config.yaml
n_layer: 9
norm_place: "peri"
rope_fraction: 1.0
extras: ["capped logits"]
init: "normal"
init_std_qkv: 0.0423
beta2: 0.99
warmup_steps: 200
schedule: "cos"
train_tokens: 135200000
steps: 5653
dataset: "wikipedia_en"
Each number is 50 + 12 x the weight over its row's rms, rounded and kept within 0 to 99. Layers, rows and columns count from 0. The size before them is the row's rms in percent of the matrix's.

# gate: layer 2 MLP gate, 704x256, rms 0.289, rows 526-543, columns 128-255
# up: layer 2 MLP up, 704x256, rms 0.295, rows 526-543, columns 128-255
# down: layer 2 MLP down (transposed), 704x256, rms 0.264, rows 526-543, columns 128-255
gate526 090:44 31 42 36 43 19 60 68 49 56 42 77 40 40 71 48 51 48 47 73 36 47 50 56 55 57 43 54 34 50 64 37 49 62 45 49 50 64 40 51 48 61 58 43 42 46 50 45 46 40 71 64 43 29 47 38 58 43 43 34 57 33 52 36 53 57 56 59 63 58 37 39 42 57 53 59 44 40 29 54 69 36 48 29 46 61 67 37 37 48 35 54 42 32 72 80 55 46 40 21 59 68 55 57 37 53 39 57 36 78 39 28 24 77 22 46 38 67 59 53 51 61 51 49 46 62 47 39
up526 099:54 55 49 59 52 61 68 54 35 79 52 67 48 57 59 63 40 62 38 44 45 44 56 51 42 37 46 70 60 41 45 48 57 49 72 37 36 58 44 51 27 45 52 65 63 39 39 60 44 66 47 50 53 74 41 59 38 62 49 65 50 52 55 57 59 27 51 30 58 64 61 45 57 79 67 56 57 57 39 48 32 44 49 38 55 49 71 13 64 60 46 29 42 44 39 28 41 44 51 65 68 34 35 51 65 56 50 55 38 37 59 60 49 37 52 59 43 56 57 58 48 36 37 67 47 63 56 71
down526 103:67 47 67 35 42 55 51 54 64 40 69 42 46 46 64 49 58 49 55 57 51 53 62 47 27 52 36 41 50 47 51 72 56 49 42 37 49 38 61 54 46 49 40 40 41 60 59 46 55 22 40 64 44 43 76 36 26 48 51 55 66 51 61 57 52 57 33 75 53 59 36 47 55 38 52 50 38 46 45 49 68 60 38 69 52 36 51 31 50 44 43 38 10 44 56 61 26 54 30 56 36 45 68 58 28 47 51 44 48 54 40 28 58 60 46 39 50 51 48 41 47 54 64 66 53 58 48 51
gate527 098:52 46 50 40 62 50 40 70 29 52 44 38 43 58 22 44 51 40 51 39 61 60 73 53 60 52 56 48 40 61 43 50 60 50 68 30 42 32 49 51 35 59 54 49 57 62 67 58 44 43 62 83 62 53 50 59 62 34 39 39 51 34 43 67 64 58 56 44 53 41 56 61 42 55 53 60 50 52 41 48 40 29 55 50 46 43 29 40 35 50 60 46 26 21 30 46 37 60 43 64 72 44 49 22 61 44 49 61 50 49 64 61 39 67 42 54 33 58 46 35 50 62 57 09 51 68 56 52
up527 095:42 56 36 54 46 63 63 20 77 51 62 53 48 57 64 43 66 53 30 62 75 44 24 56 32 50 59 50 49 51 56 38 41 41 42 63 52 77 48 56 71 38 63 46 47 50 33 27 47 71 44 29 27 42 55 41 46 50 57 44 43 51 50 23 61 43 54 51 48 65 61 39 32 57 30 37 57 34 40 43 50 78 36 63 51 55 51 74 55 49 46 65 64 74 65 59 49 62 69 38 49 44 47 75 54 54 52 55 58 63 38 36 64 52 48 43 50 32 51 68 62 32 44 56 34 43 44 22
down527 111:41 42 50 46 46 75 36 55 34 57 45 53 50 57 41 44 38 31 49 67 56 46 37 52 81 46 69 56 44 31 32 54 42 41 60 48 49 48 44 49 47 49 57 65 27 48 48 57 47 58 53 37 47 36 53 61 51 51 82 54 38 36 48 53 72 62 48 57 35 46 42 35 53 46 45 77 46 62 24 48 62 56 67 56 44 50 36 69 66 43 61 42 48 43 62 51 41 34 45 60 37 71 53 41 33 55 54 53 53 62 30 61 54 51 38 37 69 48 39 21 45 48 53 71 30 36 66 30
gate528 097:63 38 45 48 53 44 38 62 30 60 59 52 66 48 55 44 52 46 61 62 47 55 31 58 75 56 25 31 49 48 46 49 49 38 45 56 47 48 53 60 44 76 54 66 51 44 38 48 60 45 60 42 58 42 41 28 73 70 70 42 46 60 46 37 42 79 78 46 51 78 60 61 69 46 28 40 52 53 60 37 53 36 46 39 35 54 50 66 39 39 53 66 29 46 50 33 64 28 68 64 56 38 55 76 66 30 55 51 56 34 26 58 53 44 35 48 37 49 48 59 47 32 39 43 28 64 59 45
up528 095:40 48 48 55 50 53 46 54 34 51 50 32 41 36 51 47 59 52 47 57 61 53 56 54 33 24 30 35 58 53 57 64 40 50 60 60 41 47 51 35 64 72 64 53 43 37 64 47 42 56 52 56 36 57 61 41 40 29 40 57 41 37 41 56 51 41 48 57 56 68 57 62 54 43 36 66 26 53 30 37 37 40 29 90 49 53 39 54 62 51 55 26 39 45 58 43 39 53 46 48 75 53 58 51 43 42 29 46 48 55 41 35 56 69 34 59 62 55 42 26 44 37 36 20 48 50 56 41
down528 097:56 58 38 62 57 47 56 52 39 22 32 54 64 49 50 63 54 53 51 32 45 50 44 50 32 72 51 44 49 38 56 34 39 53 55 39 39 55 35 48 49 27 44 62 46 61 56 46 68 54 41 76 30 49 30 26 42 49 54 79 30 51 26 53 32 47 32 50 60 46 67 50 33 43 47 46 55 44 61 57 47 44 43 26 46 78 82 48 37 52 26 64 45 50 35 50 58 53 47 48 52 48 43 71 51 42 53 64 44 63 64 47 27 44 62 45 70 66 35 43 47 48 68 54 63 36 33 60
gate529 101:55 38 70 43 53 38 51 53 31 68 54 37 47 43 42 25 35 46 45 49 26 64 46 53 51 58 53 41 57 33 68 55 46 63 50 46 48 40 34 21 64 45 50 48 74 60 50 49 33 53 34 41 54 57 50 53 64 59 51 37 40 68 63 44 49 62 34 34 55 55 59 40 38 68 42 29 51 55 51 36 49 54 36 40 75 43 56 49 36 55 57 35 65 56 51 59 65 39 49 61 30 43 35 57 67 46 40 61 50 45 63 58 39 43 49 58 50 41 50 40 68 26 38 53 39 43 52 31
up529 111:63 51 33 45 37 29 51 53 63 61 51 53 46 46 64 47 48 58 75 51 67 58 38 20 45 69 55 58 45 67 47 70 57 53 59 59 43 25 61 64 46 57 27 65 15 34 38 39 57 23 56 56 59 68 66 31 41 49 35 59 54 35 52 62 51 51 39 51 39 39 50 65 58 60 55 52 37 39 47 42 44 55 75 51 44 69 38 59 46 60 43 60 64 77 40 44 59 38 46 49 38 39 58 71 35 56 41 54 64 48 46 52 57 37 68 51 53 53 41 63 54 41 42 51 63 23 49 45
down529 103:59 34 50 45 59 39 75 35 30 38 34 38 55 43 44 63 45 67 76 21 13 47 43 85 53 48 39 63 61 45 48 35 38 43 71 52 60 55 57 55 57 45 51 40 59 43 60 44 62 61 36 69 80 42 33 34 66 56 39 26 38 51 44 70 60 53 55 66 61 44 57 61 46 44 63 59 44 40 57 58 41 48 54 45 51 35 46 49 38 55 42 49 33 46 64 59 61 62 40 47 59 44 42 55 62 55 60 34 45 55 44 63 47 46 58 39 45 50 45 38 70 49 38 61 42 62 39 40
gate530 108:33 54 68 48 56 48 37 46 43 56 53 46 45 53 47 53 57 55 64 74 46 42 36 50 35 50 39 59 57 49 58 60 72 66 62 56 57 59 63 46 56 37 33 46 27 44 27 54 37 67 52 49 56 42 41 46 42 81 56 60 43 32 51 36 27 46 38 57 44 61 61 30 67 40 60 76 49 58 38 58 80 55 91 53 75 55 44 45 70 48 60 32 50 69 42 41 53 47 53 30 63 53 50 71 46 32 42 43 51 55 54 61 53 48 63 40 34 57 47 58 76 29 32 49 44 54 58 53
up530 110:54 46 24 56 65 33 44 46 55 30 63 65 69 23 48 62 41 61 65 34 56 54 52 49 50 51 29 22 43 47 58 51 47 60 55 53 52 45 49 46 48 51 69 38 53 57 70 56 53 53 57 62 51 58 53 33 58 37 57 69 69 44 52 37 65 37 46 46 52 41 45 52 49 56 40 64 40 43 48 53 46 37 67 53 50 59 43 39 52 44 56 66 52 43 16 59 41 66 33 61 54 75 59 54 62 47 44 50 43 73 53 71 51 36 40 54 55 54 56 75 32 72 47 61 32 30 47 43
down530 100:36 60 35 64 25 75 46 50 53 73 57 47 43 78 41 36 61 49 61 56 27 27 58 52 36 41 65 56 39 42 57 45 49 58 56 58 39 41 54 65 34 55 45 31 50 39 56 54 60 53 37 16 49 39 41 47 63 55 50 58 60 46 32 44 39 44 47 61 48 41 56 39 48 38 54 48 80 70 59 34 71 43 36 23 46 46 48 46 40 52 50 20 51 48 60 69 60 44 68 45 62 67 80 71 44 29 37 58 75 43 35 39 47 39 43 41 49 60 33 67 44 71 54 41 60 61 33 68
gate531 102:29 53 69 50 50 42 52 42 55 49 60 60 65 55 59 56 68 63 68 11 69 45 37 41 43 53 61 34 51 43 55 33 62 78 69 46 44 47 61 38 47 57 57 54 68 41 64 63 37 58 64 55 47 49 28 31 55 23 44 64 15 60 63 66 31 56 58 48 47 45 52 46 38 77 47 55 59 45 67 67 69 61 43 50 58 38 42 45 23 50 24 53 57 41 49 62 53 42 57 63 46 44 63 57 51 28 60 55 63 59 45 50 65 58 47 50 47 50 18 44 68 34 34 69 35 40 23 43
up531 098:52 53 54 63 40 33 44 47 43 29 47 32 66 39 52 59 44 52 46 57 42 54 50 41 45 42 63 50 47 60 47 70 43 53 53 55 67 36 52 47 64 53 51 38 45 47 45 49 71 41 55 52 62 51 45 64 50 63 50 36 38 42 64 38 63 53 58 43 45 36 36 37 58 28 80 52 54 50 37 45 60 54 47 47 35 59 56 64 74 44 78 52 57 56 45 21 41 60 42 40 56 71 38 68 59 50 50 44 45 55 27 40 39 15 37 61 50 35 80 57 52 61 66 23 63 44 72 54
down531 106:41 33 31 41 62 49 29 48 57 39 56 38 53 53 66 54 36 44 54 47 66 13 47 48 73 44 27 39 42 58 51 40 56 40 44 69 69 53 54 65 74 55 51 71 58 70 47 59 54 74 64 66 50 42 67 51 44 57 45 63 37 55 57 54 45 52 59 43 28 48 41 40 70 31 22 44 46 59 38 58 39 55 48 39 59 52 48 47 40 56 56 42 43 48 61 45 40 53 61 57 57 56 65 68 53 62 39 34 64 50 51 63 55 61 52 53 37 32 55 60 57 55 45 61 35 65 34 42
gate532 101:46 25 58 72 45 59 51 70 47 36 50 46 69 56 33 57 39 39 57 55 41 67 27 39 68 60 50 48 60 80 64 63 50 39 43 54 55 63 63 65 58 34 58 58 51 44 34 39 34 46 50 47 28 62 48 33 55 48 44 48 77 49 52 27 64 35 30 48 42 29 49 46 39 43 55 57 66 52 51 65 66 35 29 52 62 65 22 67 65 65 53 52 33 22 62 53 49 40 57 41 48 56 46 48 51 41 52 32 60 47 23 50 62 60 67 53 51 74 59 59 42 30 60 63 44 40 53 51
up532 100:79 46 72 47 32 55 39 46 55 48 76 33 57 58 44 52 41 29 68 70 36 54 53 43 60 60 32 54 48 48 58 54 64 30 50 71 51 31 61 59 49 50 42 61 45 49 73 33 21 56 66 31 21 68 46 41 55 56 47 64 61 48 52 48 58 69 47 64 45 46 38 63 64 61 37 52 58 61 59 48 51 43 51 59 45 57 22 55 56 37 55 60 43 29 54 46 31 50 60 64 49 45 61 20 60 62 45 60 47 59 50 56 83 55 57 51 45 45 39 59 52 40 33 55 33 59 29 54
down532 102:67 51 44 47 54 85 59 34 42 37 71 45 42 49 51 51 61 49 50 61 34 22 67 49 48 61 54 53 43 41 39 45 64 51 39 60 65 63 56 49 43 48 29 58 57 36 45 48 52 38 33 39 77 43 73 53 40 42 48 36 46 60 58 67 44 52 58 38 44 55 47 55 34 51 48 58 28 58 61 33 51 38 52 69 57 56 54 36 45 59 68 37 46 51 50 35 51 46 53 69 44 54 51 55 42 57 54 59 55 45 79 33 49 28 55 59 50 50 42 52 35 50 59 66 47 29 52 28
gate533 110:60 60 50 42 64 45 50 48 39 52 37 61 49 46 52 60 41 56 51 49 54 65 41 19 65 52 31 43 55 40 74 53 58 49 25 63 43 45 51 21 66 48 59 30 45 74 51 50 58 71 37 66 50 52 47 41 65 34 48 43 50 65 52 42 37 53 67 59 52 58 61 41 56 48 27 58 62 46 64 31 68 46 47 48 44 48 56 39 43 49 54 62 21 28 47 49 56 47 48 41 61 67 46 62 43 50 36 56 41 53 66 39 53 58 47 39 34 50 33 44 56 57 33 25 66 51 59 38
up533 118:70 44 35 49 71 35 63 29 48 54 36 63 41 33 58 58 49 58 50 50 47 63 40 30 56 51 42 69 48 39 70 58 57 73 36 61 37 49 47 31 48 36 54 33 65 62 62 59 49 43 46 47 49 47 45 38 67 34 50 48 51 79 61 55 43 50 80 43 66 55 52 43 52 70 40 50 38 40 50 32 72 52 50 59 40 52 58 45 58 51 51 52 17 26 33 47 60 56 43 48 56 63 55 51 44 39 39 60 35 35 50 53 55 58 59 47 45 43 49 32 53 32 32 30 69 53 52 46
down533 102:25 48 71 58 63 69 40 47 28 52 52 53 37 62 58 52 52 38 53 43 45 50 59 40 64 58 55 63 57 47 60 36 34 25 64 50 61 60 60 77 61 66 45 50 45 41 56 46 64 68 44 48 45 65 48 59 44 69 49 51 59 60 50 47 57 57 29 49 48 47 66 64 35 30 65 48 47 47 55 76 39 40 46 49 56 59 44 57 30 43 63 51 57 46 35 56 23 41 50 51 35 64 26 39 47 42 68 27 48 54 67 48 60 43 27 65 43 71 45 66 76 63 31 60 50 50 42 51
gate534 097:55 42 39 44 28 44 80 55 46 65 56 45 41 59 15 29 47 55 65 51 64 48 47 38 67 38 55 41 39 52 35 49 71 66 49 53 54 66 58 29 28 30 57 53 34 33 47 62 39 40 51 71 42 50 40 53 38 62 48 46 57 39 64 50 57 50 51 69 55 56 52 52 60 40 31 46 48 46 37 47 58 47 41 59 30 47 45 40 58 62 58 48 37 47 50 31 64 38 38 40 59 56 63 55 45 62 39 57 55 32 44 47 63 53 52 49 56 41 30 47 50 57 58 74 44 61 46 53
up534 103:47 37 65 43 47 65 65 42 55 44 33 55 58 42 56 68 41 36 37 57 46 61 66 51 64 45 60 51 66 22 34 43 39 26 72 34 59 39 73 39 59 36 52 69 42 48 55 58 39 49 60 45 71 68 46 52 52 52 42 61 56 69 47 52 59 56 53 52 46 57 74 62 46 66 49 57 56 43 38 59 52 35 30 70 52 61 24 58 38 59 47 47 40 51 56 66 48 57 55 38 41 52 48 42 30 53 45 49 51 38 56 50 58 43 61 66 24 36 33 74 58 42 50 46 51 70 33 72
down534 097:57 43 38 42 46 35 27 60 84 43 41 43 38 39 55 55 49 56 55 42 56 44 31 65 33 31 49 50 46 48 54 66 53 55 30 46 64 49 39 53 60 51 46 68 54 59 64 49 52 56 48 64 30 36 61 50 39 51 46 24 54 35 58 36 65 62 47 26 46 34 44 43 42 37 63 88 11 44 70 64 60 53 61 56 38 55 75 22 56 50 53 46 41 46 54 48 37 26 63 48 49 31 51 40 45 52 55 35 57 62 55 67 42 30 50 43 59 53 67 43 55 40 50 51 58 45 56 22
gate535 119:50 50 53 47 45 67 48 51 50 62 34 73 51 24 42 39 77 54 34 47 30 65 49 62 53 66 38 51 51 50 53 42 61 42 65 39 55 50 59 58 67 50 62 30 17 59 67 74 56 39 52 50 49 54 39 70 55 63 65 39 70 52 43 51 48 25 62 31 59 58 35 19 51 58 54 32 47 65 67 42 40 54 49 36 60 76 51 66 28 67 56 49 52 45 42 50 76 42 51 57 51 53 39 54 64 24 76 43 47 46 42 39 54 71 33 29 36 44 52 36 50 42 36 55 33 37 49 59
up535 109:46 67 55 51 36 46 37 33 48 59 49 69 76 53 47 63 57 44 66 35 33 57 44 66 65 61 58 44 44 43 63 88 58 48 63 52 63 63 40 38 49 27 47 55 25 60 47 57 41 47 50 31 49 61 44 55 71 53 61 50 50 23 60 52 45 41 63 51 59 58 56 59 37 49 40 37 41 69 56 48 53 49 46 42 54 63 42 51 34 46 45 50 48 47 48 36 36 34 58 46 59 36 54 36 54 30 49 37 49 43 34 77 67 46 27 43 59 58 26 60 50 37 31 54 49 67 75 52
down535 103:47 56 21 43 51 61 45 65 57 41 57 47 31 58 58 52 69 53 56 44 67 55 54 45 42 68 46 47 47 82 71 36 59 33 51 55 61 51 83 68 41 66 59 49 27 48 53 50 52 54 53 72 39 49 26 57 47 49 44 50 57 60 55 40 36 60 58 81 68 57 33 47 55 41 42 61 53 29 48 42 32 66 59 49 43 70 52 65 32 52 57 39 64 58 51 68 54 53 36 59 60 53 32 59 58 37 44 59 57 49 44 43 41 62 30 58 48 44 57 47 41 40 52 38 38 40 54 49
gate536 100:52 58 50 71 66 33 63 48 48 43 51 35 51 47 52 36 63 74 56 44 34 60 45 69 45 47 27 25 61 59 55 68 41 34 61 59 57 31 51 56 54 31 46 77 69 32 66 56 44 49 56 39 49 62 61 40 47 79 65 31 49 58 46 41 56 37 58 41 45 50 45 55 40 50 32 65 61 61 59 39 56 49 32 39 55 57 50 59 28 58 58 37 45 49 51 50 79 44 51 55 48 68 67 51 50 49 51 62 45 56 36 54 38 60 50 51 47 35 47 80 50 62 70 40 40 26 51 43
up536 108:40 57 55 38 34 48 11 55 61 50 48 63 34 47 72 48 41 54 28 57 59 45 53 28 38 42 29 41 44 57 41 56 35 48 71 42 66 71 24 59 40 57 46 45 49 57 43 51 50 58 39 71 67 72 48 33 45 41 46 69 48 45 43 50 63 54 57 45 29 34 37 54 40 56 38 51 39 51 54 55 58 39 64 59 58 66 35 52 46 55 33 42 49 39 51 60 47 38 68 54 63 53 58 58 74 44 39 38 78 97 51 38 57 26 41 50 50 59 30 55 61 38 49 40 50 45 55 62
down536 100:47 36 42 39 56 77 46 41 39 25 41 36 40 59 31 51 49 70 69 61 41 57 44 60 42 47 55 44 50 42 54 63 73 41 48 50 44 32 65 45 62 53 51 52 46 67 58 46 44 32 49 55 49 20 23 46 45 37 66 43 52 46 33 60 54 42 59 65 53 46 44 51 53 53 73 36 68 46 35 71 52 48 36 45 41 47 52 58 53 60 61 59 64 59 50 33 45 46 55 49 49 48 31 62 67 36 30 52 10 41 42 47 65 38 46 51 50 43 49 34 43 63 50 48 36 57 43 55
gate537 098:40 47 55 45 68 45 61 53 42 52 56 65 51 50 48 59 32 66 64 59 42 42 54 37 58 58 66 38 51 39 37 41 36 62 49 52 21 51 63 42 69 83 45 53 63 59 52 41 78 51 49 70 40 58 49 52 48 61 40 44 44 43 62 51 55 48 51 44 52 50 69 54 52 49 44 66 29 32 51 40 65 47 40 32 45 46 51 38 43 45 36 44 38 46 55 44 53 40 53 55 34 43 56 58 60 51 43 60 50 78 56 66 53 59 38 20 68 49 50 35 52 25 53 48 43 58 37 71
up537 098:36 29 38 55 67 46 57 42 33 44 53 65 54 52 49 65 51 68 65 35 43 34 55 47 48 51 63 50 57 44 64 40 53 54 39 37 33 32 52 35 55 56 22 41 46 69 41 65 64 31 46 60 48 44 42 46 46 64 46 65 30 61 47 71 48 56 54 42 71 50 56 71 34 64 46 75 49 29 53 46 59 57 50 18 55 50 37 38 55 30 52 45 61 74 49 66 49 50 55 54 41 42 64 50 49 57 38 55 53 65 64 61 51 52 35 38 68 53 51 59 47 36 39 47 22 61 28 63
down537 096:38 59 65 21 61 75 28 64 87 50 49 74 37 58 43 37 63 45 51 49 58 57 51 61 64 33 58 52 44 63 52 40 68 54 44 74 51 53 56 57 28 42 45 47 43 50 82 34 44 66 51 55 48 51 49 50 33 37 62 61 65 75 50 42 61 53 37 50 47 65 33 39 56 37 60 49 45 56 75 42 61 61 66 71 63 54 53 55 53 54 67 31 49 50 63 43 51 47 47 58 52 52 55 43 43 31 52 39 29 56 49 50 71 35 68 52 53 41 59 47 61 53 65 38 45 46 41 40
gate538 105:37 54 46 61 61 53 45 57 35 59 52 67 37 58 65 31 74 60 34 32 49 45 35 39 57 56 60 50 53 50 57 49 63 41 62 55 38 50 55 54 56 36 47 54 59 51 38 36 68 58 41 68 58 35 48 63 41 37 57 43 60 42 60 72 70 60 55 55 57 60 52 32 51 82 68 66 19 35 23 27 49 39 50 46 49 53 44 77 50 40 62 34 64 46 47 47 48 29 70 59 50 37 61 40 48 55 51 48 54 62 44 65 81 57 61 48 58 55 35 43 29 71 53 41 43 35 48 53
up538 107:63 41 50 50 45 49 62 53 67 66 66 45 45 59 45 63 61 59 44 47 58 49 57 34 48 51 62 56 61 29 63 61 16 52 53 37 57 36 52 62 33 36 53 26 63 63 45 59 57 43 63 47 42 73 60 69 29 36 36 45 54 51 56 43 43 49 57 44 57 33 46 34 47 39 39 49 88 47 47 47 47 54 71 61 48 51 68 59 71 40 60 69 34 54 52 39 47 54 62 31 36 54 41 64 51 63 46 55 37 67 67 57 71 36 47 28 45 62 73 57 51 44 52 29 71 48 45 28
down538 105:15 47 53 29 50 73 53 51 52 35 69 47 36 62 54 48 60 49 50 51 41 61 47 46 38 59 52 50 49 49 39 61 57 35 55 64 55 64 43 42 31 45 57 40 39 40 30 40 55 51 33 32 51 47 42 31 40 47 54 54 63 31 46 34 59 31 52 70 55 52 63 54 54 55 50 47 40 56 44 45 47 46 46 56 36 50 58 29 54 49 33 48 42 61 47 34 66 60 42 43 60 52 53 59 28 74 45 65 67 60 49 47 64 72 67 64 34 43 38 48 63 58 43 72 43 57 54 51
gate539 095:64 34 54 49 78 30 37 66 58 43 51 35 43 54 44 67 54 46 39 44 75 59 56 58 80 33 86 57 40 47 23 51 63 58 63 59 63 37 53 46 44 66 57 49 57 65 63 56 45 41 45 57 59 52 71 57 51 51 39 41 47 33 40 56 59 35 44 40 36 26 48 57 49 46 42 57 44 82 70 38 64 60 46 32 48 29 78 43 38 49 28 44 53 49 49 68 71 27 54 45 51 40 72 49 54 67 62 53 60 63 48 45 49 55 38 38 51 55 65 55 50 31 54 57 31 65 43 55
up539 096:42 57 41 71 49 54 41 33 64 68 49 48 38 36 63 26 48 38 46 54 35 30 58 39 38 36 60 42 36 49 40 54 45 37 54 51 47 43 55 63 55 51 37 56 30 50 62 47 70 37 62 59 69 51 59 66 26 53 57 69 55 59 26 43 42 47 53 54 53 48 52 45 45 52 55 58 55 40 54 61 56 64 51 43 53 52 50 47 44 51 50 54 55 48 54 53 65 59 61 51 68 71 51 39 69 66 72 60 50 60 73 47 66 49 40 66 55 70 47 70 55 66 25 62 38 43 49 34
down539 100:36 48 71 39 37 46 66 55 85 44 68 32 47 51 60 58 49 73 52 40 56 22 69 39 39 63 39 60 49 69 40 42 56 62 30 65 53 45 55 55 51 51 25 64 70 48 65 41 68 45 27 42 35 60 41 59 43 66 37 18 47 42 38 52 61 52 67 36 45 35 45 61 53 23 49 56 79 44 65 80 59 45 44 40 40 53 46 47 41 54 52 33 34 63 33 38 47 60 60 48 61 70 60 59 41 46 46 43 62 52 43 35 66 44 64 41 64 48 50 59 33 54 57 47 51 52 47 25
gate540 092:48 62 49 52 61 54 59 48 40 27 38 56 58 60 57 56 46 52 49 37 50 47 53 51 39 52 30 44 40 52 48 32 73 54 43 56 40 36 61 63 56 39 38 47 58 55 50 47 43 29 54 55 59 33 13 51 58 44 36 33 23 46 49 85 59 39 42 59 43 72 65 44 55 43 38 63 43 41 37 55 37 50 61 58 47 33 51 47 58 62 44 58 32 34 62 44 62 44 47 54 53 77 29 50 37 59 39 48 48 60 31 56 46 61 63 57 54 35 73 65 52 60 41 45 37 37 44 55
up540 098:49 55 22 45 50 62 51 29 52 26 53 44 57 46 55 57 57 54 56 47 37 37 38 55 68 55 52 50 62 68 60 61 41 76 60 67 38 40 46 55 39 37 47 55 60 62 67 50 44 42 46 44 66 55 29 50 39 43 39 43 31 49 49 65 56 44 62 64 67 63 45 60 69 52 50 65 36 40 26 46 45 46 50 52 35 34 31 53 62 66 38 56 49 49 41 49 55 59 44 60 41 53 44 33 61 53 28 40 47 50 41 58 60 63 49 55 50 33 69 54 40 69 45 61 32 37 41 49
down540 103:33 33 45 48 48 63 58 41 69 58 41 58 54 57 55 53 69 60 50 44 33 55 82 50 54 42 56 53 48 37 38 62 43 55 65 60 57 64 51 38 57 49 50 56 28 27 74 72 52 66 47 33 44 46 46 56 53 52 60 36 32 41 53 53 57 57 31 51 79 12 56 57 17 30 67 41 50 50 36 48 61 55 41 57 76 56 30 27 42 57 61 35 41 42 49 35 62 45 51 51 53 52 61 34 15 65 76 47 51 44 79 56 39 51 51 48 58 43 40 62 80 51 43 48 42 67 34 19
gate541 095:59 57 43 77 22 57 38 34 72 37 65 59 35 48 36 53 58 65 69 63 46 54 76 43 44 51 54 40 68 54 70 61 41 34 37 63 49 52 49 36 26 43 42 46 52 22 80 57 52 59 31 67 60 58 53 47 60 42 48 45 48 82 47 50 31 45 56 60 19 45 55 34 69 34 66 51 48 18 51 43 42 47 81 44 56 44 59 46 44 49 55 38 58 48 45 56 33 60 45 43 53 58 37 53 58 53 46 38 52 48 52 39 47 53 59 41 55 47 32 51 55 20 51 43 53 76 45 41
up541 097:60 57 64 38 56 59 48 73 40 34 43 45 61 51 63 51 49 42 26 22 44 56 16 49 51 32 40 51 61 50 43 32 54 60 46 63 61 51 59 48 65 60 47 44 68 42 69 54 32 48 78 47 55 51 41 63 53 71 70 71 45 45 61 44 41 52 40 35 68 48 62 42 43 55 48 62 65 75 47 50 50 63 55 52 62 54 47 52 47 52 42 42 26 41 40 56 51 42 36 48 53 20 49 43 57 54 44 46 50 45 35 56 62 46 34 25 43 47 54 54 53 48 54 53 43 56 61 58
down541 099:44 73 51 61 39 61 50 35 48 79 50 45 49 52 67 53 50 60 54 76 20 44 54 30 64 50 38 64 45 52 33 49 64 54 42 51 53 47 67 56 60 41 41 46 45 36 32 51 58 33 42 47 48 34 73 62 68 52 35 30 53 44 33 35 72 67 27 59 56 40 43 67 47 44 63 46 30 71 45 56 53 05 44 39 44 50 64 16 52 39 56 61 47 64 62 57 55 40 74 39 34 54 50 70 20 70 42 51 61 49 76 45 38 53 47 63 46 38 30 52 44 59 54 44 54 35 51 18
gate542 113:29 37 35 31 29 39 61 43 67 62 29 64 49 62 29 28 33 48 65 46 41 42 48 32 62 53 49 61 43 39 61 54 43 38 49 72 54 23 76 54 54 36 28 51 57 42 48 66 56 63 12 57 49 63 40 70 55 27 42 49 38 75 52 64 48 56 54 44 60 24 42 48 63 36 41 55 67 31 57 49 33 40 32 38 64 64 50 41 52 48 54 49 55 52 56 47 51 29 67 34 39 42 56 44 56 42 49 59 46 49 62 40 45 32 23 49 23 32 47 47 48 59 43 49 45 57 37 51
up542 106:59 43 54 72 78 86 31 61 44 34 62 40 19 50 57 58 62 68 55 42 34 70 59 57 28 59 41 69 51 61 43 43 54 64 64 46 42 62 55 39 49 63 65 53 62 57 57 53 67 07 61 44 48 51 67 45 50 75 49 41 52 37 47 50 61 62 46 54 62 59 58 55 49 54 60 41 32 60 48 28 49 38 57 56 26 29 55 71 34 55 45 60 61 35 27 47 56 66 37 38 43 54 44 77 47 37 53 59 40 55 57 69 61 66 32 66 72 49 55 50 35 30 60 47 43 45 55 44
down542 099:47 45 44 48 58 24 60 61 30 49 54 52 59 57 29 68 46 61 50 48 51 55 53 33 74 45 52 47 70 47 46 45 54 49 38 72 35 33 57 32 50 39 39 47 60 59 43 44 38 36 40 58 40 69 34 81 51 56 53 50 52 67 48 33 31 20 56 72 67 64 44 57 49 67 43 15 58 38 58 63 60 34 57 56 58 61 33 42 64 69 60 42 45 54 41 50 49 40 40 33 36 65 37 15 65 57 28 35 40 44 51 52 35 48 71 38 49 51 58 39 69 35 54 49 36 53 46 50
gate543 097:39 45 52 50 56 20 50 75 35 62 56 58 49 66 47 37 38 60 64 57 48 32 41 41 40 43 60 32 34 53 43 42 68 64 56 26 48 34 61 50 33 51 51 60 51 56 51 47 82 51 41 53 36 35 57 51 57 27 56 32 63 65 67 46 41 56 38 44 41 42 49 46 44 34 44 53 54 47 69 60 45 51 63 54 27 43 61 47 37 42 47 63 67 30 38 54 76 50 41 36 54 28 51 42 47 56 52 19 55 29 23 63 38 50 40 22 30 29 66 50 54 31 51 38 35 71 41 50
up543 103:26 46 40 37 65 38 44 40 18 50 49 44 51 33 42 57 53 51 57 53 38 37 60 39 73 30 46 63 39 57 53 51 54 56 65 38 61 33 61 25 70 49 49 46 44 48 43 64 46 49 37 51 41 25 52 47 54 32 31 81 70 49 46 39 64 41 34 86 48 56 68 53 52 42 63 43 66 23 30 42 50 50 52 58 44 53 69 72 44 74 59 57 50 52 54 60 48 55 49 30 40 53 53 46 54 65 37 40 44 31 54 51 46 35 57 44 52 43 83 39 48 57 54 56 42 75 46 64
down543 097:66 43 63 43 64 55 21 45 54 48 66 45 40 47 70 43 54 65 71 64 46 51 39 65 76 62 57 38 44 56 41 50 51 53 50 55 66 50 15 49 40 34 48 37 17 51 30 49 58 38 64 56 56 38 50 69 47 46 57 51 43 40 51 52 57 31 40 36 72 62 34 37 46 62 45 54 40 58 55 36 63 49 42 27 56 39 63 66 50 54 29 55 42 63 32 53 53 59 61 49 45 44 48 64 55 49 61 62 56 51 60 56 54 47 68 42 54 54 37 29 61 54 62 37 37 43 50 70